Each number is 128 + 32 x the weight over its row's rms, rounded and kept within 0 to 255. Layers, rows and columns count from 0. The size above them is the row's rms in percent of the matrix's.

# layer 5 MLP up, 1536x192, rms 0.149, rows 1240-1439, columns 32-63
size [117  91  91  97  70 109 109  89  97  64 115  95  92 110  85  71  99 103  94  96 105  71  85  93  95  77  97  96  89  89  89  97  98  84  94 123 103 110 101 103  88  76 107 107  94 101  95 102 121 102  71 114 100 113  89 100 111 102 104 113 100  84  76  92 110  89 117 104  82 109  81  83 101 109  97 100  98 103 107  93 123  65  84 107  90 108  96 111 104 102 116  92  98  96 100  82 118 132  96  92 113  85  91 108 113 104  90 106 103  71  98 101  99 106 106  89  82 114  66  96  85 107 103 100 101  88  97 104 108 114 100  82 105 103 106 101 109  91  85  96  96 102 103 106 112 106  94  83 101 119 106 128  96 112 107  97  90 110 100  96  97  95 110 105  74  95 124 108 102  88  94 100 103  96 100 111 105 101 100 110 105 121  75 110 102  80 114 105  98 100  98  89  98 120 109 101 102  98 109 100]
[[120 102 113  99 144 153 117 161 132 136 179  80 149  83 122  65 156  90 142 108  65 122  81 123 142 173 151 135 128 165 107 147]
 [154  89 126  50 164 100 162 112 163  39 165  97 117 138 140 122 159 122 147 137 152 163 126 130  94 172  89 179 157 135 141  99]
 [136 139 152 123  63 124 118 142  93 133 170 143 123 133 177 109  94 140 130 138  56  82 130 142 142 166 105  99 106 114  99 132]
 [171 167  49  93 122 123 154 148 114 117  63 128 129 118 172 155 130  61 129 151 130 143 124  90  36 162 156 164 151 121 136 100]
 [101 187 102 183 101 160 116 226 108  97 136 165 134 142 157 109 153  85 156 226  97 131 169  96 109  78 138 149 106 145  77 160]
 [108 105 168 121 111 130 143 149 131 130  80  78 130 123 136 171 122 124 121  98 109 151 133  50 152 132 142  80 149  97 126  75]
 [141 160 144 109 189 114 158 123 137 154 142 130  93 130 166 119  68 115 111  77 121  96 104 153  80 163 153 103  83 126 147 166]
 [180 171 147 178 119  88 135 169 125 113 149 171 170 148 119 131 124  89 146 163  65 141  93 142  72  77  69 130  49 182 133 144]
 [141 172  86 111 138 135 118  98 154  54 140 127 170 149 157 104 136  93 185 174 105 118  85 115 121 178 114 151  98 198 143 157]
 [183 129 191 109  83 123 125 202 118 131 161 138 129 165 106 111 140 132  89  96 110  81 157 142 135 116 140 115  77 103 137 140]
 [105 140 105 164 191 160 173 124 211 154  57 152 121  93 114 135 140 118 222 185 121 144 130 123  69 137 184 158 122 146 107  82]
 [164   9 159 147  75 117  84 122 135 132 133  60  96 125 115 140 142 120 185  99  79 130 107 178 103 133  87 110 159 111 131 116]
 [171 110 123 168 147 118 118 142 141 127  66  83  98 148 167 147 192 124 150 156 145 100 128  97 120 100 156 109 157 126 161  95]
 [158 173 139  85 112 173 197 138 150 149 107 140 115 107  80 147  89 104 124  86  84 187 123  94 128 162 121 165 121 137 157 133]
 [145 113 176 129 217 113 140 161 202 166 113 131 103 143  93 127 167  67 146 173 111  94 122 123 131 138 170 121  87 184 104 129]
 [146  90 122  93 147 136 156 139 160  66 145 140  98 181 182 132 103 136 188 108 128 137 118 134 125 193 112 148  92 146 138 138]
 [135  94 162  77 138 101 134 139 152 103 120 108  93 100 161  95 125 132 125  55  81 152 149 173 159 154 135 168 148 142 146 137]
 [166  52 102 145 148 119 164 108 186 131 194  98  97 190 148 151 154 119 148 150 117 154 117 151 143 130 134 148 142 157 115 103]
 [121 120 105 149 150 136 165 158 147 154  77 114 112 108  99 118 124 191 157  82 126 145 115 120 114 117 164  92 120 164 158  94]
 [ 96 130 165 164 123  95 158 161 178 130 152 137 163 184  92 163 128 137  92  54 114 152 104 113 120 111  77 111 138 170 162  86]
 [204  69 104 148  67 154 190 184 127  90 117 169  96 187 157 133 173 173 115 113  94  96 126 115  91 161 159 125  76 106 152 148]
 [152 142 174 111 150 130 148 118 127 158 104 131 104 172  87 116 131 116 177 162 121 110 112  97 120 122  49 168 137 111 168 135]
 [181 162 101 127 190 149 149  94 148 137 116 112 141 136 129 168 125  52 177 195 173 127 138 139 158 142 143 105 150  89 125  66]
 [150 154 142 127  88 109 147 163 155 159 106 148 116 111 104 109 101 100 112  75  91 150 154 113 138 187 175 108 104 150 117  78]
 [163 131 137 113  92 157 181 179 135 149 112  73  93 163 154  83 119 167 126 148 137  93 142 158 104 171 178  70 177 172 109 102]
 [ 99 104 134 114  88 122 169 156 128  55 190  82 180  74 160 140 132  86 126 141 122 150  88 178 104 133 133  95 122 141 138 171]
 [117  94 188  57 134 166 131 149 150  95  96  97 113  99 112 170 109 170 133  37 120 132 115 134 106 113 140 134 162 128 147 122]
 [152  59 130  82 136  84 152 175 125  77 144 119 106 144 142 140  53 163 121 147 128 129 116  99  95 133 112  75  78  77 195  96]
 [124 108 142 110 142 102 131 135 148 151 141 108 109 168 101  60 168 118 116 172 100 144 164  79 166 124 141  85 180 168 193  86]
 [172 109 150 116 164  77 176 108 119 164  93  78 131 137 145  92 105 101 156 115 104 169  95 144 104  96 148  88 180 179 131  39]
 [111  86 115 114  93  99  99 156 168 120 120 118 110 137 172  98  51 173 135 142 149 152 126 124 146 125 188  81 129  93 147 143]
 [152 151 140 106 215 106 152 147 128 135 125 138 112 189 155 171 149 131 138 116  84 154 118 134 123 115 118 132 121 127 118 145]
 [186  94 106 136 165 110 141 103 120 123 160 150 143  91  55  95 148 122 123 117 178  91 129  90 135 121 142 159 146 170 152 129]
 [183 134 198 147 133 147 161 168 138  46 163 112 109 119 143 147 106 122 156  97 112 124 113  95 109 128 127 149 143 170 174  95]
 [159 208 116 154 187 130 164 104 216 115 114  87  68 159 142 180 122 103 197 203 137 105 100 116 135 160  99 196 167 134  93 144]
 [189 151  73 143 112 138 153 107 133  84 133 146 102 146 128 123 147 146 181 122 127 130 138  94  96 186 179  98  89 157 195 115]
 [206 127 181 115 155 119 153 108 132  85 130 102  56 150 125 123  54 114 134 128 129 218  51 124  66 124  72 219  97 138 207 109]
 [108 122  83 120 121 123 162 155 144 130 149 189  96 148  52 171  79 159 131 136 107 148 194 173 112 105 175 147 102 169 159  86]
 [128  79 139  44 110  90 107 148 101  94 156 110 135 126  70 110 118 143 145 132 149 157  74 121 187 107 142 153 138 126 205 101]
 [114 118 172 115 164  81 170 131 106 128 126  89  31 122 122 110 110  46 164 140 104 130 125 132 111 152  61 105 120 125 116 175]
 [159 138 141 187 131 141 128 204 154 193  84 113 171  66 124 143 111 107 112 139  77  47 163 138 144 106 176 122  89 155 135  57]
 [142 105 109 110 127  80 129 163 133 136 135 166 105 130 128 153 130 176 157  90 152 112 115 134 134 167 170 155  78 173 118  82]
 [109  73 127 126 118 149 145 163 153 120 139 141 148 151 156 131  91 114 167 145  85 179 157 155  98 133 144 122 150 168 131 101]
 [129  79 124 101 123  92 164 160 191 133 113 164  62 130  76 126 129 160 128 162 171  78 141 121 187 113 124 146  95 145 139  91]
 [186 142 102 121 177 162 178 187 152 106  81 145 106 136 154  95 124 140 186 190 151 116 154 109 116 150 158  95 152  88  72 152]
 [157 144 160  98 175  35 150  94  97  93 153 126  63 115 119 123 132  92 139  97 122 132  87 125 159 107  98 117 138 168 161 104]
 [150  96 155 135 143 130 127 121 174 101 118  74 160 124 104  96  84 129 150 125 161 120  97  99 133 112 102  71  58 134 150 186]
 [149  74  74 122 115 113 148 187 110 125 109 134 113 165 141 140  98 157 201 158 149 147 116 141 123 221 109 145 146 136 134  84]
 [102  76 169  84 116 133 119 116 193 158 111 144  99 120 100  99  85 171 127 126 187 140 129  65 152 133 146 154 102 159 197 165]
 [138 124  96 141  97 158 118 112 165 169 146 100 132  93 111  78 123  73 142 178 114 173 100  83 117 156 161 117 154 139 117 164]
 [112 103 199  64 124 109 129 194 130 211 162 130 102 164 100 132  57 141  69 107  88 102 126 137 186 138 157 150  16 123 125 138]
 [ 96 130  91  90 116  75 173 160 141 101 110  84 142 170  83 119 118 104 160 199 103 143  52 170  63  87 144 108 150 139  92 141]
 [158 159 164 123 135 115 207  74 107  93 123 105 100 152  77 119  79 122 118 127  88 141 124 157  33 142 172  95  82 115 128 137]
 [137 123 157  92 182  91 179 140 162 176 105 155 162 110  80 140 124  83 122 164  77 137 119 112  88 153 104 148  97 139 173 143]
 [120  86 101  79 101  99 109 105 144 113  72 109  43 135 128 157 158  54 119 131 147 129  99 155 168 119 176 138 179 101 151 161]
 [123  79 107  95 156 112 115 109 154 122 119 189  83 166 143  85  89 130 130 148 148 124 137  95 150 108 111 137 106 140 147  95]
 [154 133 113  96 161 109 106 115 148 168 116 128 137 118 151 122 107  59 126 125 167 119 122 119 132 194 125 138  93  93 155 121]
 [171 182 129 112 160  76  92 137 104 139 147  94  92  75 111 123  79  98 127 142 178 105 147 170 136 117  80 150 109 106 149 135]
 [116 176 117 146  79 118  90 110  96  95 123 120 124 141 189 126 149  80 182  73 123 133  83 150  89 164  82 129 114 105 113 158]
 [156 148 138 146 125 110 106 138 153 148 107 141 146 109  98 105 119 123 163 166 118  94 125  85 137 131  72 105 164 128 232 129]
 [132 133  90 126 111 113 154 142 134 151  82 105 101 131 120 139 146  83 158  93  93 113 112  82 127 179 172 157 202 115 150  84]
 [166 131 134 136 103  99 170 137 140 171  96 105 113 142 108 139 112  78 128 101 154 178 127 101  91 141  86 224 138 179 100 111]
 [139 138  59 130 155 136  91 134 130 101  91 127 164 119 175 170 138 101 208  99 170 134  95 127  94 144 129 139 194 152  72  82]
 [198 108 146  88 251  75 120 135 142 131 148 124 116 139 130 112 163 111 147 134  95 119  79 183 151 202 106 152 140 149  92  84]
 [140  23 121 108 117  72 119 136 147  97  90 142  78 103 137 123 125  66 119 119 106 175  79 133  48 129  85 157 100  91 187 103]
 [150 116 199  87 154  72 126 115 151 173 122  96 103 125  97 190 118 149  91 107 183 176  87  67 135 125 152 171 173 117 201 105]
 [160 128 104 132  92 128 148 167 108 105 136 153 129 164 169 111  88 135 204 126  85  94 116 131  99 170 173 118 150 121 108 164]
 [123 149 143 157 158 119 166 174 173  87 184 158 114 113 160 141  43 121  86 170  88 107 166  60 115 143 176 183  91 125 148 153]
 [206  89 123 122 191 102 149 128 117 134  57 121 157 150 179 107 138  50 167 117  66  77 137  67 134 206  85 187 143  86 130 107]
 [187 179 134 127 115 132 147 131 151 154 155 157 125 103 110 106 144 136 138 160 137 156 126 124 135  87  58 149 113 142 170 156]
 [ 84 137 119 111 100 119 180 103 129 110 139 120 124  96 157 173 112 152 150  48 152 127 106 153 149 185 125 102 134 123 139 117]
 [133 141 145 112  72 155 118 116  93  74 180 169 154 100 108 149 164 150 146  77  88 138 107 117 162 106 130  94 147 171 145 119]
 [126 142 124 127 106 148 119 124 136 144  85 180 109  97 112  92  92 136 168 174  85  60 135 131 151 137  97 154 106 125 150 164]
 [155 135 129 162 139 142 164 133 102  89  99 135 130 127 206 139  83 110 183 153 116  83 123 108  42 125  73 147  76 147 134 174]
 [108 121  91 120 151 125 147 125 114 139 101 104 133 157 126 113  91 101 134 134 158  79 112 117  97 127 160 190 119  87 161 119]
 [ 85  83 120 107  70 104  89 149 179 106 148 111  73 130 127  76  72  94  92 177 159 115  82 136 146 128 178 149 113 164 111 131]
 [158  84 166 138 156 130 160 124 225 113  81 152  70 140 142 118 173 187 117  97 124 113  93 129 168 145 138  99 110 170  86 143]
 [160 133 111 142 140 123 140 216 177 129 149 174  99 118 109 129 111  95 145 148  88 116 135 142 109 156 118 127 129 111 131  99]
 [ 91 140 112 106 164  99 217 114 144 111 149 168 118 129 168 139 122 129  93 188 121 101  73 205  77 148  70 152  92 141 105 159]
 [155  99 131  61 127 107 131 133 121 136 175  89  69 135 123 149 106 101 139  78 156  91  58 115 113 194 136 197 157 112 119 110]
 [153 123 127  98 153  83 178 134 145  51 105  63 126 170 198 129 128 101 176 114 144 145  57 120  98 179 130 131  96 173 149 140]
 [158 109 190  89 119 113 163 115 147  83 191 100  65 149 169 184  74 151 118  73 100 100 110 145 149 157  88 169  78 168 104 161]
 [196 128 183 141 160 134 133 207 178 200 120 125 142 152 118 122  93 116 135 110  96  47 146 138 132 133 140  92 120 200 129 103]
 [127 103  85 142 176  95 102 160 185 164 178  66 137 173  86 154 127  70 128 153 122 151 112 146  38 160 195 170 156 127 180  81]
 [166 120 202 110 159 133 105 138 170 108 191 110 101 136 139 133 119 121 182  58 123 134 106 149 126 149  83 188 145 170  69 145]
 [157  67 137 150 151 106 182 161 178 102  97 157 111 106 141 111  83  93 139 116  57  91 143  92  65 118  91 178  91 155 164  99]
 [129 135 163 135 174  84 182 145 191 150 102 116  99 129 104 111 150 114 109 143  84  93 116 136 126 152 138  93 134 181 172  48]
 [100 130 178 127 137  44 110 130 111 117 142 152 123 132 150 127 137  88 164 161 126 110 177 126 120 102 179 109  95 142 165 122]
 [171 146 107 114 185 107 143 132 149  69 110 120  80 172 178 127  65 112 148 128 108 204  79 134  38 126 128 162 142 116 147  66]
 [145 137 119 168  99 131 127 164 148 151  82  21 166 113 119 199 137  65 123 126 132 172 121 115 107 163 145 162 107 164 124 139]
 [169 146 167 145 177 131 176 151 134 134  92 140 122 103 164 190  98 114 163 125  73 129 124 117 151  99  83 129 116 160 142  30]
 [129 141 135 123 159 114 133 127 166 112 153 103 129 155 141 125  73  99 207  76 157 134 124 105 112 159 115 110 155 163 132 162]
 [186 110 121 109 134  98 128 125 117 153  94 113 158 123 156 121 123 187 158  95  78  99 127  97 128 204 145  39  97 131 157  81]
 [160 122  96 108 164 119 112 155  89 116  62 120 119 115 158 112 120  91 145 150 138 140 138 111 124 107 142 180 117  73 104 101]
 [171 159 113 145 108 126 162 168 127 160 125 116  84 120 159 145 147  83 146 153  67 113 127 119 131 144 198 176 127 119  99 144]
 [130 176 192 194 113 126 125 184 163 181  84 118 120 128 112 144  99 185  76 165  95  41 156  94 131  98 136 133 111 138 170  98]
 [101 116 119 148 118 110 135 129 111 135  41 173 118 116 110  77  67  75 136 143 154  84 138 137 106 148 143  95  10 132 158 159]
 [156  98 169 143 172 132 157 148 159 145 106 104 122 136 103  79  86 137 134  95 106 129 156 172  77 117 140  99  95 147 170 113]
 [ 83 166 112 131 138 132 160 174 155 128 169 131 141 106 135 128 151  69 143 193  79 117 133 156 122 132 116  85 117 127  60 132]
 [126  61 116 140 124 129 106 135 160  85 136  92 111 160 116 156  62 176 142  81  83 124 131 165  96 166 179 131  74 117 101 171]
 [127 125 125 102 198 139 150 140 154 109 121  77 141 167 133 117 100 135 111 121 139  96 122  81 101 190 106 126 151 110  97 168]
 [179 119 160  82 136 124  99 116 147  83 151 171  79 137 159 100 115 159 159  93  69 128  46 124 152 200 113 171 104 114 115 141]
 [182 101 102 100 134 134 149 112 102 122  99 138  78 135 164 121 157 188  92 113 128 147 120 160 152  90 135 126 178 102  66  80]
 [118 140  95  48 155 104 160 148 162  78 177 109 130 155  91  87 138 102 145 162 128 122 150 149  69 152  79 146 119 147 105 111]
 [128 129 153  77 171  63 149 173 157 173 137 106 165  81 121 119 102 143 126 113  99 119 126 110 144 121 130 146  36 163 197 115]
 [193 134 117 146 111  63 161 122 155 108 154 149 139 134 164 140  83 146 175 162  96  58 105 132 112 152 111 194 128 149 136 185]
 [113  95  82 121 163 110 176 130 164 139 129 100 111 170 159 115 160  89 185 189  99  57  64 130  91 146 136 126 106 170 172  99]
 [ 96 102 124 104 160 148 114 107 142 100  97 132  90 107 158 145  76 120 157  98 124 171 106 143  69 172 155 101 105 132 168 158]
 [110 164 147 126 181  80 126 145 155 103  91 127 130 129 106 127 116  97 187 187 138  92 112 137  89 142  91 203  93 158  88 137]
 [166 113 130 175  71  94 121 129 165  88 123 155 116 121 115 130 154  91 161 154 156 171 152  57 141  68 167 109 115 130 105 103]
 [118 105 141 101 154 120 130 157 151 108 116 136 147  59  58 188 188 123 129  89  99 103 120 145 138 143 106 121 164 161  99 156]
 [129 122 149 155 106 136 114 163 132 141  78 102  77 137 168 135 110 143 139 124 127 168 107 185 104 135 151  82 161 110 127  99]
 [151 123 130 122 124  85 152 126 169 115 134 161 155 136 124 136 168  86 140  82  63 128 142 151 111 178 131 118 152 106 158 102]
 [199  85 132 160 126 108 136 113 164 124  96  70 159 146 152 164  70  80 155  95 112 113 111  74  14 131 151 191 140 111 170 157]
 [129 102  91  87 131 128 139 145 114 141 113  74  88 164 129 140  90  93 154 139 145 179  78  73 141 138 163 133 147 125 133  69]
 [104 101 116 141 124 144  98 144 146 123  81 114 157  87  49 125 108  99 147 125 131 128 108 100 163 123  96 189 122 114 176 143]
 [133 173 140  16  95 121 111 139  79  98 159 108  98 146 161  82 184 100 178 113 145 165  86 161  93 188 118 108 117 111 126 170]
 [148 152  96 116 147 132 159 148 102 103 127 148 108 103 165 138 106 160 123 114 162 169 123 157  83 114 101 111 129 134 154 155]
 [ 99 152 158 162 108 163  83 153 114 185  83 140 158  94 154  55 153 109 102 168 103  84 180  94 117 112 132 161 137 116 134 131]
 [114 146 115 141 113 129 137 196 157  68 129  69 162 111 183 172 180 116 110 111  79 135 106 130 116 131 165 135  69 159 130 156]
 [138 139 178  77 172 125 140 171 145 142 133  99  94 152  99 119 101  80 123 124  91 158 130  71 158 125  92  92  44 176 183 106]
 [103 102 162  93 121 137 143  86 187 169  76  98 107 146 109 141  72 131 117 137 122  91  65 172 121 197  72  55 137 127 168 141]
 [ 84 158 157 176 108  77 155  99 139 146 129 132 135 140 175  84 112 137 110 199 121  89 175  65  64 141 152 123 123 159 160 193]
 [110 133  72  88 164 143 177 128 168 113 163 134 122 171 117 174 125 154 126 177 139 109 108 204 103 175 193 119 140 117 154 165]
 [151 162 112  94 145 106 163 112 180 148  97 133 100 118 122 142 121 132 186 136 180 131  99 201  96 134 127 167  94 152 155 129]
 [177 138 123 132 109 142  70 179 104  90 156 131  94 152  92 156 156 129 156 186  87 103 179 137 118 130 124 120 136 115  93 115]
 [120 118 128 105 138  97 117 160 175  89 144 144 129 168  95 119 117 158 153  93 129 119  30 139 132  96 159  81 107 136 129  64]
 [128  88 102  75 121  92 139 127 133 113 161 137 122 144 134 134 194  80 169 105 142 164  58  87 193 114  89  79 136  89 115 100]
 [135 108 121 137 115 149 109 169 133 134 118 142 173 155 109 194 121  80 127 155  97  91 153 125 110 154 130 107 129 104 126 104]
 [172 100 120 108 112 103 192 149 111  71 186 164 129  78 121  75 115 109 212 154 130  79  92 165 155 143  96 165  88 126 135 142]
 [ 94 145 146 155 184 108 130 166 130 126 113 106 123 120 146  96 139  62 134 120  91 126 136  44  64 129 134 124 151 151 163 141]
 [108 153 102 159 131 149 163 125 170 154  62 128 101 162 159 173 169 171 154  65 101 123 119 104 114 165 174 136 133 190 132 100]
 [148 173 177 108 149 124 173 108 175 154  95 112 114 135 191 162 106 138 137  85  95 100 165 141 105 108  86 177 129 163 173  78]
 [ 95  73 133 115 157 123 126 133 154 146 158  94 139 129 170 110 140  90 114  66  98 128 108 209 117 190 179  78 154  92 126  88]
 [187  56 132 171 128 104 194 133 160 108 120  93  83 193 127 138 122 145 126  84 118 132  69 119  90 112 117 121  89 170 116  77]
 [111 127  97 123 132 110 180 122 152 122 130 156  99 156 108 157 117 100 141 157 133 120 129 107 144 157 157 117 172 126 147  96]
 [132 137 135  78 144 127 104 129 116  58 142  90  48 186 186  98  83 169 134 132 154 156  62 121 153 130 102 159 126  85  92 105]
 [151 118 154  94 142 132 140 190 177 126 103 153 140 140 167 140 166  62 145  79  64  91 143 140 117 157 170 105  87 187 118 191]
 [115  71 119 156 150 109  90 147 133 124 133  97 121 163 137 182 173 148 100  68 108 143 121 145 160 159 142 136  96 219  94  97]
 [157 162 111 160 150  81  82 121 146 145  62 103 154 163 123 101 102 113 140 108  88 103  76  50 100 158  63 177 165 161 146 173]
 [ 77 154  98 142 134  92  99 134 156  97 182 120  81 167 106 115 139 124 185 151 141  65 136 147  85 180 132 156  69 163  98 177]
 [144 127  88 127 118 177 147 154 163 126  92 162 105 135 137 126  77 133 111 110  70 132 156 143 150 182 130 160  78 128 119 113]
 [139  55 164  96 144 121 104 139 173  83 154  82  71 173  51 166 131 136 160  88 121 144  93 114  92  92 169 124  82 170 177  93]
 [151  78 112 118 115 143 128 155 123 115 110  89 133 163 112 172 129 127 142 112  71  91 114 153 107 146 121  56 126 101  73 127]
 [179  80 126 141 158 138 123 134 129 171  69 169 122  80 132 122 149  73 174  84 102 136 123 155 124 139  85 131 105  94 137 124]
 [151 113 157  92 109  85 109 155 156  80  95 131 124 149 132 162 169 153 102  39 139 161  80  96 142 172 154 125 103 115 200 127]
 [112 129 105  95 172 134 124 135 155 145 155 171 149 128  86 100 127 121 223 188 129  71 120 144 118 145  91 121 194  86  91 104]
 [ 92 172 111 160 132 133 157 177 167 127 124 122 108 193 125 118 138 116 152 167 118  99 143  92 149 101 113 185  95 212 111  86]
 [109 122 108  99 121 125 180 116 203 121 110  72 109 154 150 149 101 125 162 140 143 185 107 101 129 142 172 101  96 105 111  59]
 [181 142 162  96 151 143 160 139 122 126  91 147 105 157 155 160 125  92 129 111  91 113 133 129 124 170 166 130 140 148 175  90]
 [109 106 130  96 141 165 121 164 127 106 155 116  79 127  60 109 136  89 141 125  65 153 101  94 127 106 149  69 151 202 144 165]
 [161  83 134  97 126  87 162 138 104 152 112 131 141 134 152 184  96 144 142  23 100  84 104 178  77 174 160 159 126 114 113 126]
 [158 127 123  88 154 139 184 141 178 121 148 106  82 166 168 131  88 184 134 131 132 126 175 118 129 170 160 158  52 101 135  77]
 [128 135 141 121  89 113 106 138 134 122  86 111 113 151 109 109 133 101 137 132 102 111 101 121 118 108 125 130 143 146 156 158]
 [159 141 141 145 136 148 132 153 131  88  71 189 119 101 169 107 100 115 116 129  76 124  53 127  55 148 189 179  66 152 104 141]
 [135 182 133 166  82 105  99 152 115  89  95 139 107 147 134 123 150 115 242 169 155  56  85 111  93 156 135 103 156 122 103 173]
 [123 123 117  75 191 120 119 107 137 130  79 144 111 124  62 135 164 119  85  27 119  80 115  97  96 179 126 137  96  46 200 115]
 [149  95 144 173 148 130 123 116 118 116 130  94 110  87 138 166 145  65 157 130  75 112  66 166 100 179  45 103 138 132 120  90]
 [ 98 131 103 125  96 105 110 118 144 138 103 108 134 102 167 139 129  85 137  56 107 118 149 139 110 165 194 152 103 138 178  88]
 [127 105 101  98 136 150  96 138 130 105  95 107 139 140 145 110 164 150 187 139 136 191 132 120 111 123 144 179 111 209 116 121]
 [155 148  84 115 200 174 150 114 135  97 122  88 121 130 132 107 150 146 157 148 134 166 138  82 101 115 134 122 199 155 148  67]
 [163 141 127 130 147 139 168 127 145 134 137 106 150 104 167 164  99 119 143 151  79 125 193 132 120 108 141 115  62 124  94 138]
 [155 102 111 134 115 118 137 114 108  30 164 140 124 167 130 106 157 109 140 204 154 154 130  95  73 156 158 141 157 150 142 140]
 [131  88  85 122 185  64 166 123 175  99 152 146 101 124  92  67  92  79 159 135 112 124  58 107  64 160 138 180 103 111 162 173]
 [137  89 150 139 159 114 161 118 166  75 138 164 101 154 111 146 127 127 137 114 130 120  97 146 111 194 122 144  76 162  90 115]
 [200  82 168 149 103  89 118 113 185 138  99  64 131 136 125 135 183  49 157 168  82 167 113 112 157 124 110 126 145 102 108 119]
 [182 105  62 151 111 130 157 173  89 100 149 196 148 122 123 108  96  26 198 147 154 136 126  98 124  90  80 150 120 130 145 103]
 [165 103 171 149 158 151 211 144 135 115  40 117 147 118  77 136 159  58 109 127 128 163 121 123  65 119 134 130 140 172 188 131]
 [151  70 163  86 129  84 115 180 141 159  60 110  71  93 100 137  86 109 130  64 121  70 125 160  88 127 136 134 158 107 118  97]
 [144 106 127 109 105 164 152 168 119  83 168 133 103 131 109 142 120 134 112 120  59 108 102 144 181 112 136 110 125 129 121  71]
 [162  99 126 165 117 109 137 162 138 114  85 123  91 151 152 128 125 101 176 129  94 161 112 167 106 117 176 119 130 153 153 110]
 [116 120 146 142 175 105 169 149 125 115 131 122  50 101 110 113 126  99 129  87  96 127 158 114  72 116  99 146 109 101 170  52]
 [111 132 138 136  98 124 187 148  84 118 104 151 136  95 125 110  26  68 160  65 142 168 100 104  98 107 136 112  74 125 144 100]
 [176 103 116 115 155  96 116 126 193 146 169 171 168 140 144 111 146 123  99 118 116 155 100 107 166 177  77 133 162 108 188 105]
 [158 110 163 119 147  91 115 184 159 133  78 142  87 125 124 165 150 115 147 154 128 148 111  81 167 118 157 111 172 110 121  88]
 [137  86 133 129 159 124 188 116 162  81 179 122 114 164 124  79 131  89 106 139 126 110  94 136 117 125 109 159 102 169 152 123]
 [126  65 135 129  96  84 159 128 127  85  99 101 128 102  83  92 124 144 116  75  61 132 106  88 109 133 128 127 151  90 155  64]
 [130 143 135  83 115 100 133 107 128 157 119 116 118 167 166 126 172 149 137  61 101 142 117  97 155 177 164 149 183  77 133 133]
 [191 103 133 172 146  62 164 153 119 125 152 125 132  74 158 118 102  86 123 127 118 168  61 142 111 113 154 174  42 157 154 144]
 [162 113 115 100 146  93 173 157 138 113  58 144  85 161 223 172 105 114 152 117  84 109 118 162 110 147 114 177 109 121 132 126]
 [122 113 112  69 111 117 170  92 126  78 137 151 142 185 136 156  99 166  85  78 149  97 109 153 108 201 156 143 151 165 164 192]
 [226 125 124 123 117 121 141 194 150 103 120 139 138 138 138 128 159 119 130 101  45 126 153 126 119 148  98  95 132 143 153 101]
 [111 165 196  54 180  89 145 162 174 129 154 161 105 179 128 114 138 131 151 152  94  72 129 110 136 132 129 158  52 206 113 114]
 [ 94 141 138 169 133  90  98 184 131 167 178 158 102 148  85 149  83 144 104 163 106  58 111 171 139  85 128 130 162 123 144 115]
 [142 146 117 150 133 124 135 131 125 118 128 154 135 112  97  88 210  76 224  71  86 149 148 178  60 178 141  97 162 155 125 128]
 [155 125  90 141 107 164 119 165 103  87  98 108 119 132 125 111 147  88 188 182  46 172 172 122  73 119 174  94 107 135 124  97]
 [127 164  92 132 115 129  93 142 142 111 106 203  72  95 120 129  52 100 138 145 122 126  84 133 131 124 158 163 106  98 157 176]
 [156 106 131 149  81 116 126 174 172 117 122 101  89 108 117 120 100 123 140 165 133  97 141  97 143 145 153 132   6 174 109 207]
 [188  85 131 146 188  86  92 117 177 117 136 110  97 133 137 105 161  80 160 135 122 167  44 115 155 127  92 142 146 172 165 176]
 [164 133 117  49 161 178 144 141 107  61 175  96  79 138 121 139  87 129 192 134 110 159 124  98 120 153 165 138 137 153 103  77]
 [153 123 153 141 149 100 187 132 203 172  75 114  81 162 121  70 138 100 148 204  62  95 132 160  92 167 108 163 124 168 171 137]
 [149  58  98 107 173 115 113 171 110 171 134 106 104  83 120 153 120 102 120 104 125 113 138 138 161 140 110 133 154 133 136 145]
 [100 137  83 161 122 160 123 185 137  89  96 119 128 183 155  88 140  42 247 198 141 136 155 119  73  86 130 186 136 186 112  99]
 [157 124  79 154 165 122 138 155 176 153 117 112 154 132 134 107 115 129 215  86 123 158 109 147 106 148 155 124 113 146 114 100]
 [128 139  50 165 135 135 118 125 169 119  71 142  87 126 123 102  63 150 177 150 170 131 128  98  69 165 129 189 115 189 115 143]
 [155  95 142  74 124 153 220 135 160 102 141 165 118 104 158 181 106 155 121  62 168 196  92  97 149 150  66 112  96 132 169 103]
 [119 110 113 160 145  95 138 115 162 195 110 159 103 163  65 145 142 126 127 187 131 144 112  80 137 122 127 104 104 137 162 126]
 [203  77  86  84 118 117 150 136 140  71 136  91 120  96 144 166  81  65 163  94 136 213  79 133 122 160 137 132 140 164 155 154]
 [123  95 156 142 172 104 198 183 163 157 128 167 108  93  38 188  72 145 131 118 104 121 172  81 134  94 208 162 128 155 158  60]
 [164 129 126 113 170 118 179 147 228 145  98 115 114 112  99 158 210 106 114  64 136 213 159 111 165  97 146 124 188 141 120  83]]